{"num_hidden_layers": 8, "hidden_size": 160, "num_attention_heads": 5, "num_key_value_heads": 1, "head_dim": 32, "intermediate_size": 320, "vocab_size": 2048, "hidden_act": "reglu", "norm": "rmsnorm", "norm_place": "pre", "norm_eps": 1e-05, "positions": "rope", "rope_theta": 10000.0, "rope_fraction": 1.0, "qk_norm": false, "attn_scale": 0.177, "bias": "qkv", "tie_word_embeddings": true, "parallel_block": false, "init": "uniform", "init_std_qkv": 0.0324, "init_std_o": 0.0324, "init_std_up": 0.0324, "init_std_down": 0.0229, "optimizer": "soap_variant", "learning_rate": 0.00246, "lr_mult_o": 1.23, "beta1": 0.95, "beta2": 0.95, "lr_head": 0.00771, "max_grad_norm": 1.0, "warmup_steps": 200, "schedule": "wsd", "decay_fraction": 0.917, "decay_shape": "linear", "final_lr_fraction": 0.1, "batch_tokens": [16384, 32768, 65536, 131072], "max_seq_len": 512, "doc_mask": true, "train_tokens": 132300000, "max_steps": 2580, "dataset": "wikipedia_en"}
Each number is 50 + 15 x the weight over the matrix's rms, rounded and kept within 0 to 99. Layers, rows and columns count from 0.

# layer 3 attention output (transposed), 160x160, rms 0.0773, rows 127,159, columns 0-159
56 22 41 88 28 64 54 38 27 62 87 90 51 28 45 75 29 41 55 64 74 52 27 41 17 39 91 40 51 59 42 41 45 64 66 55 57 60 41 58 63 50 67 33 78 76 53 71 37 50 50 36 45 48 45 47 75 50 49 27 60 58 27 31 65 51 25 20 29 52 62 76 45 48 44 71 39 50 36 27 62 49 24 45 55 43 20 56 42 62 77 30 42 72 34 59 74 77 48 58 52 41 39 11 47 65 63 62 45 58 47 35 74 55 38 60 54 43 65 37 19 69 68 62 43 33 80 45 28 34 41 53 50 39 36 23 95 33 61 74 63 72 40 38 65 28 78 56 46 44 47 27 77 58 25 44 56 47 58 50
55 22 71 31 46 36 53 67 68 91 43 37 51 61 27 43 94 40 62 49 51 43 54 65 57 26 41 69 56 44 65 51 71 39 15 24 54 49 42 60 56 30 83 64 36 24 17 27 54 52 45 54 72 51 34 61 80 42 55 36 32 33 48 43 53 70 69 65 69 50 58 65 56 67 56 43 57 55 24 54 54 53 69 42 33 36 49 55 59 56 21 66 26 06 74 57 33 70 49 37 39 28 47 46 55 60 39 60 45 47 69 54 27 57 48 31 52 47 54 60 74 38 36 24 65 48 33 72 26 15 35 33 63 45 61 69 44 43 49 76 85 07 36 81 44 46 23 60 22 74 57 42 24 79 60 34 30 64 49 56
# layer 3 MLP gate, 320x160, rms 0.07, rows 0-5, columns 0-159
42 48 78 27 47 34 58 24 43 88 51 54 40 31 58 39 52 36 73 43 92 42 24 51 31 22 82 84 47 53 47 63 14 66 54 69 67 37 68 63 20 40 54 51 30 49 42 49 67 54 67 39 47 32 50 31 58 44 47 68 54 24 56 61 50 63 55 48 56 25 67 39 53 56 74 80 43 63 44 55 64 39 55 29 69 25 87 59 61 33 16 41 31 81 42 40 39 56 52 60 40 44 40 44 45 44 44 48 42 35 32 68 63 47 57 56 52 54 60 41 52 43 64 31 58 55 39 26 58 69 31 87 40 36 52 69 51 22 71 56 40 31 49 40 34 51 42 60 46 69 74 65 47 59 50 40 76 51 28 50
47 61 75 40 29 59 46 68 63 44 57 50 18 90 41 52 29 67 41 56 63 37 53 39 75 48 36 39 54 56 48 51 36 31 31 49 44 82 53 67 57 69 46 53 72 50 50 18 50 50 33 57 50 47 51 48 47 67 53 78 42 53 70 88 47 49 38 27 84 39 52 38 64 31 46 48 63 80 49 34 69 66 47 44 61 53 30 67 45 61 82 74 48 41 79 36 21 37 58 55 67 59 63 25 33 38 63 60 40 76 41 72 81 18 61 37 40 39 24 42 71 53 40 54 57 59 67 55 68 60 53 46 54 40 56 50 54 41 53 62 23 39 43 37 23 50 54 75 46 63 66 63 42 52 37 43 60 45 32 47
62 25 21 38 63 58 49 53 68 69 61 82 44 34 44 57 40 41 31 64 57 59 49 57 61 48 67 49 58 42 49 64 39 35 46 75 38 45 37 51 29 52 60 48 44 36 39 36 66 51 55 35 34 38 51 53 71 85 51 57 59 45 50 58 36 51 43 36 63 48 44 57 51 23 43 16 35 70 51 34 47 75 45 65 76 38 35 45 44 58 57 40 36 69 53 48 52 49 39 51 37 43 60 74 39 65 26 40 64 36 39 38 37 24 16 55 41 56 31 59 31 49 38 44 35 42 63 68 13 55 30 60 54 45 58 11 66 51 90 46 60 56 50 44 66 66 47 40 37 41 25 65 48 46 28 65 32 60 45 64
81 46 37 37 32 57 48 31 41 46 49 74 42 43 33 63 68 52 58 68 59 61 60 36 28 54 63 37 38 46 51 53 63 49 99 46 13 37 65 49 41 71 40 35 42 23 49 56 43 58 45 56 49 24 58 31 67 52 48 13 69 59 29 60 68 46 41 56 55 57 45 66 41 59 29 62 51 62 17 38 64 44 49 30 56 81 68 54 49 33 66 32 65 72 53 47 48 64 39 34 55 39 27 30 56 31 49 63 78 13 43 33 77 37 43 73 50 48 38 33 35 45 71 59 45 41 43 58 52 19 54 51 44 18 47 34 46 30 58 33 46 57 41 68 64 49 65 45 48 38 41 54 63 37 58 55 40 37 45 49
40 45 71 38 66 56 56 73 58 35 33 50 71 47 67 84 16 56 49 63 47 56 66 27 60 47 41 55 74 35 40 54 40 68 61 58 70 89 70 48 37 29 53 73 36 56 39 59 59 59 24 42 46 65 43 49 31 69 41 18 45 41 33 49 35 47 36 71 55 55 35 46 82 33 51 58 56 41 78 57 53 31 53 46 54 55 76 79 41 51 27 60 63 51 52 46 33 50 68 46 54 51 34 44 50 33 40 54 18 38 26 72 57 55 25 40 44 84 70 67 47 61 63 54 68 62 73 63 67 57 53 41 23 53 39 37 39 33 28 53 50 54 41 37 37 55 66 55 36 58 47 56 34 15 65 43 59 55 78 39
56 68 60 52 45 49 70 62 48 58 44 40 58 50 41 64 73 34 40 43 23 16 40 65 51 44 44 67 45 76 43 51 36 63 49 96 29 51 48 52 35 41 48 30 64 30 27 56 28 59 35 63 58 53 73 33 39 37 38 54 48 40 25 20 57 80 28 62 23 40 49 52 67 26 47 49 44 48 39 23 59 55 90 74 55 55 61 48 74 45 61 36 51 58 31 44 43 35 69 40 65 28 65 46 63 62 42 52 40 58 43 81 65 37 41 38 36 39 66 08 75 62 64 45 42 54 52 53 55 54 36 13 50 64 37 35 45 26 49 65 39 32 31 28 46 53 36 58 36 52 75 61 59 43 59 51 22 56 49 50
# layer 3 MLP up, 320x160, rms 0.072, rows 0-5, columns 0-159
48 49 30 64 56 38 44 67 68 39 49 53 65 54 47 44 58 12 33 81 24 48 54 47 57 29 36 68 39 42 42 27 47 55 51 30 41 42 24 43 39 60 35 57 49 54 22 25 44 42 31 57 59 32 62 65 21 53 87 73 56 50 49 48 54 42 33 73 52 53 53 42 54 15 44 53 70 53 45 13 55 43 60 56 24 53 42 56 36 46 70 65 43 35 71 30 61 32 25 31 33 37 53 30 45 75 45 42 52 24 58 33 56 59 67 43 25 31 51 40 30 54 63 46 24 63 48 54 49 39 57 39 75 69 54 42 51 43 84 42 56 44 59 37 57 34 43 63 48 59 32 47 73 71 53 65 40 65 68 51
57 47 61 56 52 54 62 45 56 52 10 82 30 51 35 52 62 62 15 83 59 52 39 41 45 62 52 74 52 45 58 51 49 59 50 45 34 88 62 63 42 75 52 47 67 73 36 30 53 36 44 41 45 39 45 47 35 47 54 80 41 66 56 17 49 63 46 41 84 44 30 36 43 17 64 82 52 38 79 47 59 61 55 31 56 62 55 48 72 44 70 52 67 26 50 40 34 64 51 49 82 72 57 40 45 42 59 27 38 27 53 48 55 28 53 49 44 65 25 46 57 30 60 47 54 62 72 73 76 77 49 26 43 51 52 40 60 45 49 40 46 49 71 18 44 48 36 48 75 63 62 53 35 58 47 79 70 39 45 22
55 44 62 69 61 50 34 70 61 56 21 69 73 53 47 59 39 45 49 75 58 37 72 30 37 52 26 34 31 63 50 72 29 34 51 35 60 59 48 53 51 90 42 69 66 40 25 72 69 55 67 62 51 59 35 49 43 69 71 54 90 50 32 47 65 38 46 76 39 53 30 55 53 42 53 41 46 39 54 66 44 71 47 60 39 61 54 65 42 60 39 31 72 57 80 79 14 34 54 44 42 40 69 75 50 41 56 29 59 59 49 53 33 42 27 52 67 68 54 56 78 33 36 47 83 74 47 51 64 58 10 70 40 49 68 35 55 49 45 37 73 40 61 36 80 43 43 34 37 42 52 45 59 56 59 64 43 61 48 62
88 51 58 28 52 39 55 65 35 71 43 71 58 56 59 45 45 55 45 43 68 35 39 60 56 52 66 49 62 63 55 61 23 43 42 68 50 44 66 72 57 49 62 39 80 57 64 59 27 57 71 46 28 61 71 45 70 68 66 54 69 72 42 46 59 26 74 49 42 59 34 71 42 55 39 49 57 46 76 40 51 29 27 48 17 38 77 80 54 60 32 36 46 53 17 09 33 47 51 42 45 53 34 31 58 36 67 54 65 48 61 42 41 44 59 66 55 23 69 42 65 35 43 36 35 43 28 56 22 66 61 63 21 63 74 47 39 41 61 73 42 52 57 62 40 58 37 36 57 32 68 39 58 59 41 47 60 61 45 45
41 56 63 60 52 62 63 35 25 54 48 40 52 54 53 43 46 16 42 52 48 37 48 79 61 56 78 52 63 56 32 40 64 42 41 59 39 26 61 50 44 81 56 27 51 48 43 56 54 44 55 64 37 52 47 53 77 48 72 40 39 33 71 22 48 41 51 58 21 68 58 43 42 18 67 58 64 45 59 44 59 58 37 37 49 66 52 38 67 36 53 48 40 61 43 57 36 51 91 52 49 47 72 60 27 74 57 44 74 23 38 51 40 43 56 72 78 53 55 51 57 60 40 49 31 71 80 53 69 36 54 36 41 40 55 76 41 75 70 24 74 71 68 59 61 38 18 45 37 43 69 53 45 57 70 76 58 38 63 59
33 69 52 53 62 55 57 51 23 37 88 52 59 49 52 36 69 55 43 45 40 88 62 32 29 51 40 47 63 25 57 35 51 48 64 78 54 55 54 46 76 46 46 50 55 43 52 62 52 52 58 65 54 36 58 77 64 50 52 43 51 27 53 55 19 29 64 58 67 53 22 87 66 44 37 44 40 24 48 61 20 49 63 41 61 58 56 87 68 48 42 33 48 39 67 66 44 07 34 52 52 65 23 76 57 36 30 35 45 42 39 37 34 37 22 39 31 71 46 57 85 24 00 61 58 66 61 56 59 66 73 75 64 59 50 56 43 56 66 24 32 51 60 49 62 33 69 70 55 20 80 32 55 25 59 66 41 41 46 67
# layer 3 MLP down (transposed), 320x160, rms 0.0682, rows 0-5, columns 0-159
66 54 49 40 45 60 34 55 57 28 60 41 45 63 66 49 45 78 29 46 58 74 44 60 41 45 65 28 44 65 30 57 52 66 37 46 92 52 39 48 29 53 32 69 64 26 40 38 75 37 46 44 34 62 46 51 81 46 75 59 40 66 30 47 53 63 44 68 18 68 50 30 24 53 27 58 35 49 69 56 66 30 59 43 57 52 46 53 52 39 41 37 44 70 48 57 37 60 20 57 45 19 61 57 32 42 49 44 48 58 64 81 54 39 30 64 63 39 42 54 39 50 32 52 56 74 47 45 46 47 50 67 30 49 56 60 34 34 52 55 63 21 46 70 47 32 47 43 35 44 46 68 17 22 82 84 35 38 48 40
45 65 51 68 67 36 52 48 56 56 31 45 40 54 85 37 45 61 32 77 38 79 42 29 62 68 61 01 60 53 59 77 62 18 52 68 54 36 26 65 50 46 57 31 57 56 41 56 48 48 33 48 31 48 45 32 41 40 49 57 22 63 51 52 51 61 24 42 69 46 33 34 34 38 76 63 52 28 44 55 71 46 37 46 52 77 37 39 57 52 33 62 45 36 45 69 34 44 32 37 43 58 59 62 56 58 57 62 43 33 58 66 64 56 24 62 04 53 58 33 58 34 31 59 47 77 34 53 48 68 22 45 52 28 52 89 67 39 52 44 66 52 35 68 59 38 52 22 31 35 44 24 44 43 36 50 48 67 44 45
26 32 49 76 27 46 48 49 42 62 60 55 45 53 83 52 42 31 67 53 36 67 75 47 87 54 44 54 43 49 46 43 49 51 51 41 50 31 41 50 67 62 29 55 55 44 52 43 58 62 49 32 49 64 57 47 68 25 47 45 28 44 48 28 77 55 40 49 47 60 56 29 49 48 58 66 47 54 41 54 82 65 32 32 79 27 67 54 55 57 62 20 59 37 48 54 49 46 67 43 65 46 24 51 73 25 51 28 65 36 47 53 41 49 37 51 51 53 36 40 76 40 29 64 42 36 71 58 36 90 46 51 45 46 37 50 78 10 58 62 52 67 48 53 25 72 74 70 65 45 78 51 47 46 53 37 38 57 82 32
53 45 60 46 49 68 43 21 52 59 22 20 45 38 32 40 44 46 38 32 40 28 51 33 58 20 63 46 52 44 62 55 43 53 61 50 53 45 73 43 77 43 47 36 14 26 48 45 60 47 26 52 18 65 29 72 47 48 37 62 39 71 59 28 55 65 38 45 45 49 68 42 61 35 57 38 39 42 49 21 47 61 44 23 57 43 54 42 64 60 65 38 46 45 45 51 28 56 52 56 72 64 33 54 65 39 42 31 67 60 28 62 40 43 75 30 44 40 47 22 31 46 58 71 78 59 57 39 58 65 53 14 38 48 40 50 39 64 52 60 63 60 45 67 50 45 19 51 51 47 37 91 26 39 44 61 57 39 51 41
12 11 46 49 28 72 62 72 54 68 56 34 74 61 50 59 31 40 54 32 50 53 39 56 69 72 35 72 59 35 68 35 52 41 49 66 88 47 60 28 82 23 60 64 49 58 45 33 60 53 69 54 22 40 44 36 52 41 46 45 54 48 41 41 75 71 52 46 33 53 13 69 80 60 40 43 37 70 31 45 60 55 61 59 61 52 47 69 41 40 62 47 40 59 44 80 49 63 83 51 26 37 35 48 57 57 52 70 53 35 39 69 61 59 67 46 51 50 44 57 22 62 55 53 32 37 35 52 59 54 75 51 49 21 75 18 42 30 56 45 63 64 63 55 58 25 38 47 59 62 42 38 65 87 42 32 37 32 59 60
47 71 57 32 27 73 61 53 58 57 45 66 29 57 12 48 38 24 50 47 27 58 50 49 61 56 60 53 45 38 31 55 52 47 22 67 25 59 43 85 21 98 55 55 40 45 41 21 38 55 46 69 59 83 41 49 48 19 62 66 53 28 75 65 79 49 24 46 52 52 67 69 61 57 51 61 21 61 58 47 23 23 47 54 49 26 58 28 51 73 56 75 07 34 46 68 29 65 47 73 52 49 58 62 36 42 25 62 44 47 32 52 36 80 62 36 61 22 35 75 34 63 41 27 29 31 35 74 34 64 60 50 71 40 43 42 42 39 40 32 69 62 75 43 47 52 38 22 35 45 50 65 45 44 63 67 41 47 63 41